Each number is 128 + 32 x the weight over its row's rms, rounded and kept within 0 to 255. Layers, rows and columns count from 0. The size above them is the row's rms in percent of the matrix's.

# layer 10 MLP down (transposed), 1600x320, rms 0.0543, rows 754-773, columns 0-79
size [101  95  99 103  97 103 103 103  89 106 109  99  90 104 100 112  91  95 102  97]
[[169  83 120 159 130 127 108 102 164 135 123  83  57 124  76 125 107 164 137  89 121 178 122 111 162  85 145  91 197 164  81  48  75 121 133 202 113 119 101 111 147 129 143  97 113  43 140 137  99 111 100 175 160 127  73 113 143 183 151 129 107 161 180 129 139 136  95 124 121 156 110 161 145 141 165 132 121 164 115  87]
 [136 118 139  59 124 155 113 155 140 128 148 146 125 148 135 171  89 120 166 145 141  81 104 117 125 196 171 119 117 151  76  79 136 184 159 171 128 124 125  96 146  99 150  74 102  82 139 111 100 111 160 138 120 120 161 164 185 124 159 142 127 136 191 133 128 111 118 120 176 102 162 172 148  83 137 162 146  78 143 158]
 [147 144 132 139  65  76 136 116 112 108  90 149 110 165 139 122 147 150 111  68 107 118 121  67 127 145 135  84 146 122 132 107 120 132 132 186 154  79  67 179 180 167 112 141  59 115 126  71 121  81  93  49  54 106 124  79 162 100 136 178 106 142 184 101 176 168 110 157 168 152 139 108 142 173 150 128 209 128 127 116]
 [138 141  82 101 152 172 117 144 201 120 132 120 145  99 123 147 135 129 159 107 192 104  98 154 144 136 114  58 122 127  83  89 103 168 121 133 103 143  94 145 122 189  99 140 133 124 134 204 135 135 111 110  54 103  89 139 168 123 194 122 101  89 165  96  89 143  45  94  95 147  83 182 156 114 169 179 134  72  91 171]
 [116 153  85  52 108 205 122 174 134  91  70 159 116 143  55 126 161 109 118 122 106  85 141 103  87 137 168  93 147 114 111 153 161 121 135 119 113 114 146  95 201 192 140 109 106  89 156 124 141  88 116  97 112  75 140 128 110 154 153 154 123 159  51 176 147 157 132 101 160 130 147 162 194 105 156 189 125 127 127 117]
 [116 132 118 120 134 135 100 145 123 127 115 139 110 130 172  93 138 111 124 153 105 141 171  66 156 137 128  81 138 149  55 144 109 109 120 188 136 123 134 100 125 152 105 131  95  92 112 142 171  86 166 160 159 120 161 146  94 206 178 102  81 134 201 195 129 102 176 106 110 106 125  91 150  83 151 158 121 100 125 194]
 [118 142 100 211 167 112 118 113 185  84 156 124 121 177 101 119 105 155 120 122 127 188 156  98  83 101 109 120 164 119 167 129  93 140 125 114  97 138 213 157 126  77 128 118 121 131 145 117 137  86 155 160 112 151 162 146 124 171 123 140  93  99 110 122 130 167 126 112 145  78 160 150  96 127  83 157 142 131 117 126]
 [ 94  44 136  70 109 124  64 145 169 183 129 103  83  86  76 145 151  92  95 132 101 105 132 172 171 190 138 169 119 132 152 156  97 139  92 137 122  90 134  98  85 123  42  68 129  96 112 128 240 112 158 180  88 145 120 107 163  94 126 104 182 149  98  92 100 176 121 154 160 106 109 182 143 116 166 114 192 101 124 132]
 [ 98 151 122 207 138 115 147 155  98  91 102  85 124 122 125 142 115 108 141 129 143 140 157 137 161 170 124 180 175 181 151  75  95 117 156 142 161 124 129 202  75 133  79 140  76 184  94 177  93  57 151 153 171 159  79 193 149 157 104 162 171 156 117 112 100 135 125  80 160 170 117 134 141 138 117 172 114 130 105 148]
 [150 101 108  87 113 125 134 132  72  94 138 115 160 126 189 105 144 147 143 161 159 122  84 191 125  91 194 106  61 141 139 144  46 164 146  68 138 127 128 159 135 162  99  79 111 120 167 117 154 113 139 187 141 138 105 118 113 123 144 159 139 117 154  97 158 146 131  66 114 126  94 139 150 109 162 126 121  78  45 158]
 [116 100 161 110 124 171 162 132 149 104  70 124 142 131 134 122 110 123  74 123 126 120 142 129 167 135 116  83  76 183 169 108 105 157 150 161 181 117 125 155 115 108 104 115 115 129 175  79  83 129 135  44 155  93 102  97 172  99 117 159 122  92  95 111 137 106 122 158 106 161  90  32 119  86 108 158 137 152 112  85]
 [127 159 100 114  80 128  74 200  92 155 133 150  71 104 118 172 124 133  99 187 158  81 151 100 120  99  85 147 105 151 119  79 120 121 105 128 129 130 156 120 144 115 160 113 104 103 163 115 152 172 132  82 130  73 167 129  91 149 141 130  83 139 177  85 106 174 151 185 137 165 142  94  86 121 117 136  85 112 115 211]
 [170 128 194 135 194 159 101 113 157  65  84 133 135 151  80 133 150 207 117 131  87  92 125 138 140 142 120 116 136 129 162 103  72  71 161 102  85 166  86 114 117 108  92 183 149  88 152  61 126 169 118 164 137 130  89  95  69  98 127 105 160 142  70 103 133 135 161 137 139 163 126 133 108 108  42 145 155 113 133  89]
 [128  78 115 105  83 172 149 126  97 144 163 158 131 155  78 128 164  98 161 147 146 103 192  96 127 121  42 187 130  77  43 103 162 105  86 158 108 131 143 138 114 177 141 194 100 111  92 137 131 145 142 105 205 126 172 185 109 127  89 170 144 130 126 148  88 161 162 124 191 136 111 105  60 125 136 132 156 121 141 139]
 [116 154 186 195 134 170 125 220 157 135 120  92 160 148 169 134 118 135 165 120 105  82 161 106 127 139 208 140 120 189 123 184 118  90  81 143 154 131 150 179 130  94 164 163 102 202 143 198  93 184 139  85 140 120  79 131 126 146 115  80 111 122 123 138 148  94 171 107  75 157 113 116 128 200 164 154  80  95 129 132]
 [131 107 105  93 116 114 153 113 172 136 110 149 122 127 106  80 106 152 117 116 130 147 188 108  88 130 124 102  92  86  87 136 116 162  47 111 105 153 134   1 126 101  95 127 128 164 112 113  95 134 123 147 121  76 149 110  84 165  74 143 143  96 133  83 104 115 127 117  91 120 136 178  59 128 113 176 120 151 141 148]
 [119 108 121  66 130  74  90 112 176  99  77 174 131 128 145 126 122 121 152 112 116 193 159 150 161 105 103 146 141 152 160 170 185  87 127  67 125 126  90 131 106 157 193 165 138 123 124 154 126 167 147 131  71 126 172 125 182 131 125 131  74 149  80  97  86 158 125 119 107 145 136 160 134 132 175 138 155 127 130 214]
 [118 140 132 117  80 117 142 149 125 118 160 106 106 163 150 111 170  73  80 108  55 153 197 155 142 138 177 140  97 134 165 119 177 123 104  69 114  85 139 142 138 114  80  62  78 153 101 166 100 126  97 142 100 111 104 105 133 152  73 124 121 138 127 107 105 140  86  94 122  82  95 143 158 122 140 122  58 106 110 180]
 [101 114 163 126 129 141 104 136 145 192  78  99 120 114 161 138 176 133 187 156 117  86 175 149  93 173 126 120 151 129  71 123 111 122 165 186 140 139  96 129 104 142 114 138 166 145 103  81 105 107 117 168 135 184 139 130 157  60 204 197  89 147 106 127 135  85 184 167 115 128 117  85 129 170 130 130 124 126 105 114]
 [181  91 117  90 107 129 100 155 170 171 125 136 134 107 120 183  98 127 118 122  86 110 121 138 130 130 157 134  62 112 146 168  99 115 188 177 119 144 117 112 109 119 175 159 204 120 159 155 121 139 104 215 134 150 121 141 133  74 125 125 111 105  95  99 100 166 100  98 139 155 100 158  58 154 156 131 189 154 147 148]]
# layer 10 MLP up, 1600x320, rms 0.118, rows 755-774, columns 0-79
size [ 96  96  96  94 102 108  96  91 109 110 102  84 105 106 110  90  97 104  90  89]
[[144  52 194  41 141 130 130 187 117 156 143 144 102  87 136 180 212 161 180 117 159 138 119 162  88 124 147 187 156 119  95 162 114 153 125  93 160 172 128 180 132  93 125 140 125  80 124 116 114 118 104 119 115 110 183 188 173 127 118 110 124 128 127 213 117 123 103 131 116 198 161 128  94 171 124  75 170 123 186 145]
 [ 92  82 144 102 137 149  94 101 117 128 162 141 175 183 134 110 185 149 107 103 133 111 100 102 146 153  90 131  99 161 121 114 132 104 105  53 164  98  91 112 104 159 171 125 159  98 132 141 148 107 163 183 173 119  72 118  89 155 147 122  90 138 143 129 181 120 155 125  86 179  83  59 148 115 115 184 125  66  80 212]
 [144 146 136 151 126 171 128  90  45 139 132  99  94 153  99 117 167 149 153  84 172 124 101 148 120 155 123  75 145 122 188  96 140 158  95 111 135 142 137  68 161 128  90 154 168  97 125  87 143 119  94 133  96 105 155  96  55 113 155  90 103 104 143 197  76 113 151 139 178 167 216 160 106 159 115  95 155 121 127 144]
 [161 202 129 165 150  93 119 103 103 141 146 123  91 131  53 125 150 114 143  77 147 195 157  85 109  90 143 110 145 105 183 148 223  99 144  80 162 136 135 116 112 134 141 132 142  91 121 124  89 128 138 146 103 118 133  54 138 105  93  48 103 113 147 161 124  74 121 143 133 143 133 153 160 143 177 121 173 148  68 160]
 [171 100 144  86 110 117 129 112 167 141 141 142 125  87 121  83 145 106 130 119  78 164 157 127  91 115 141 101 145 124 108 121 141 154 100  79  86 229 123 105 138 100 145 162 118 121 115 167 128  81 155  94 105 123 128 148 125 141 127 149 184 144 118  99  67 105 119 156 111 119 174  77 109 129 166 158 106 145 118 163]
 [131 100 146 140 125 126  87 147 147 133 107  86  62  90 165 120  97 111 145 134 129 161 192 187 155 103 142 154  98 103 101 126 114  89 131 136 114 146 208 183 118 183 123 116 138 112 190  87 107 118 155 115  97  91 187 113 107 130  80 142 139  74 115 132 132 123 134 126 132  81 146 138 120 171 119 121 180 133 139 108]
 [ 93 117 132 191 146 137  85 118 127  76 227 126  75 176 121  89 148 109 156 110 131 109 122  87 118 113 147 120  91 109  90 152 128 142 119 154 135 148 115  90  84 139  45  93 125  76 156 101 173 135 133 143 120 175 169 174 110 100 148 107 127 141 132 107 115  73 120 194 187 103 109 138 194 107  72 144 194 116 121 188]
 [ 93 114 110 161 152 156 111 161  62 121 116  99 159 152 143 138 131 171 127 113 186 152 140 162 159  95 100 189 141 160  87 162  80  98 117 156 120 153 191  92 101 138 102 138 137 142 154  96 105 132 164 127 186 154 144 141  46  68 131 129 131 105 120 150 163 101  92 168  97 176 118  50 124  90 127 105 117 108 163 124]
 [166  97 116 125 128 138 112 155  79 108 125 127 139 163  75  69  83 152 149 102 101 106  99 151 167  83 193 127 103 106 122 197 134 142 112 104  82 130 109 153 169 195 110 146  72 129 144 160  97  62 175 140  99 142 149 126 152  82 103 126  88 154 166  82 184  88 166  86  82 131 146 169 169 120 194 115 105 117 106 106]
 [ 84 122 112 167 126  84 126  97  97  82 138  78 153 213 122 123  92 112 153 103  74 109 109 183  71 145  96 106 149 152 136  89 144 111 100 155 186 144  80  92 102 125  97 100 132 139 150 114 146 104 143 101 174 112 186  56 127  71 118 101 100 123 102 153 181 108 140 162 133  62 113  85 134 184 131 148 171 134 120 120]
 [ 97  96 110 124 103 126  94 121 153 140 158 147 132 142  81 128  76 211  66  97 120 152 168 101 118 147 119 157  80 111 111  87 117 110 165  92  63 133 179 165  74 120 132 139 114 109 138  58 121 142 139 113 150 102 141 127 117 135 122 167 130 148 135 134 130  69 130 105 125 139 138 109  73 118 118  41 116  95  78 226]
 [112  97 120  52 116 138 191  75  81 165 131 139 124 120 113 137 140  99 106 105 192 175 146 132  81 106  94 143 170 162  86 174 142 161 121 163 112 122 131 150  96  93 165  96 145 208 141 134 114 147 179 104 113 121 159 175 112 141 157 148  93  82 146 130  84  99 112 143 182 155 139 156 152 144 178  86 152  70 168 150]
 [ 96 125 104 163  76  67  71  81 104 127 111  97 168 144  62 121 136  95 155  96 126 127 161 156 153 109  99 137 103 123 159 159 106  82 103 133 150 183 129 140 166 110 152  94  77  83 118 157 104 133  78 194 162 104 205 175 115 128 156  74 142 101  80 128 173 125 146 127 145 192 156 144 104 111 121  79 152 133  75 153]
 [180 123 173  84 184 129 161 195 161 160 121 123 110  70 185 162 164 123 119  85 122 119 167 114  98 155 110 132 121 143 114  98  92 122  78  69 172 101 151 128 143 140 166 156 135 178 139 101 119 105  90  91 152 119 145 129 145 139 141 116 161 192 137 148 177 110 110 113 134 166 101  82  93 219  71 106 128  97 180 153]
 [109 107 103 136 160 105  68  89 126 142 149 104 121 117 149 157 140 138 141 115 125 141 110  94  95  98 102 127 165  98 165 153  97 128 102  81 126 114 125  99 100 110 188 129 108 132 149 158 111 141 106 140  88 154 143  90 131 123 100 160 103 135 118 155  70  65 157 129 100 120  74 118 139  85 142 142 139 121 106 181]
 [132 123 109  95  56 111  74 152  58 153  96 100 136 189 100  97 118 148  86 131 131 101 137 135 121 139 159 150 136 166 138 116 196 134 109 170 181  98 170 102 108 119 128  84  89  96 114 154  43  95 111 106 147 131 136  89 146  96 128  87 128 120  71 146  97 154 101 130  93 148 176 103 151 185 171 132 169 129 140 201]
 [121 141 125 103 103 135 137  68 154 164 201 117 113 112 162 165 173 113 145  96 135 132 122 123  93 114 132 103 123  96 110 151 130 176 134  82 128 141 138 156 138 112  86 105 127  89 115 128  74 152 138 107 147 140 101 145 201 136  73 129 140 198 181 139 123  89 177 125 144 147 136 153 158 118 165 173 133 131 200  97]
 [ 74 142 130 171  68 117 127  66 123 181 122 164 126 195 163  75 122 129 169 203 138 172 130 124 122 128 169 128 123  95 136  97 125 190 103 123  56 135 143 138 124 156  77 126 131  40 156 101  95 156 100 145 103 139 178  94 172  71 109 155 128 138 134 178 131 154 102 164 141  40 158 114 138 108 115 159 168 132 165 165]
 [124 137 159 158 183  90 150 108 177 123 160 154 139 148  88 131 152 104 135 109 136 138  60  74 124  91 109 127 174 109 139 143  89  59 112 123 165  81 110 148 154 100  85 138 129 116 117 126  65 158 131  90 105 132 127 123  46 138 139  84 119 169 139 113  87  95  85 140 115 129 149 152 162  90 113 169 169 192 157 162]
 [158 132  71 153  85 106 118 184 143 146 148  69 163 194  88 142 103 116 133 105 154 143  87 208 167 134  96 172 103 157 113  88 137 136 122  84 158 110 175 127 110 168 115 136 168 137 163 147  83 107 127 157  93  85 119  73 168 182 103 102 118 181 153  90 134 143 116  93 118 215 129  20 158 116 126 166  77 139  81 141]]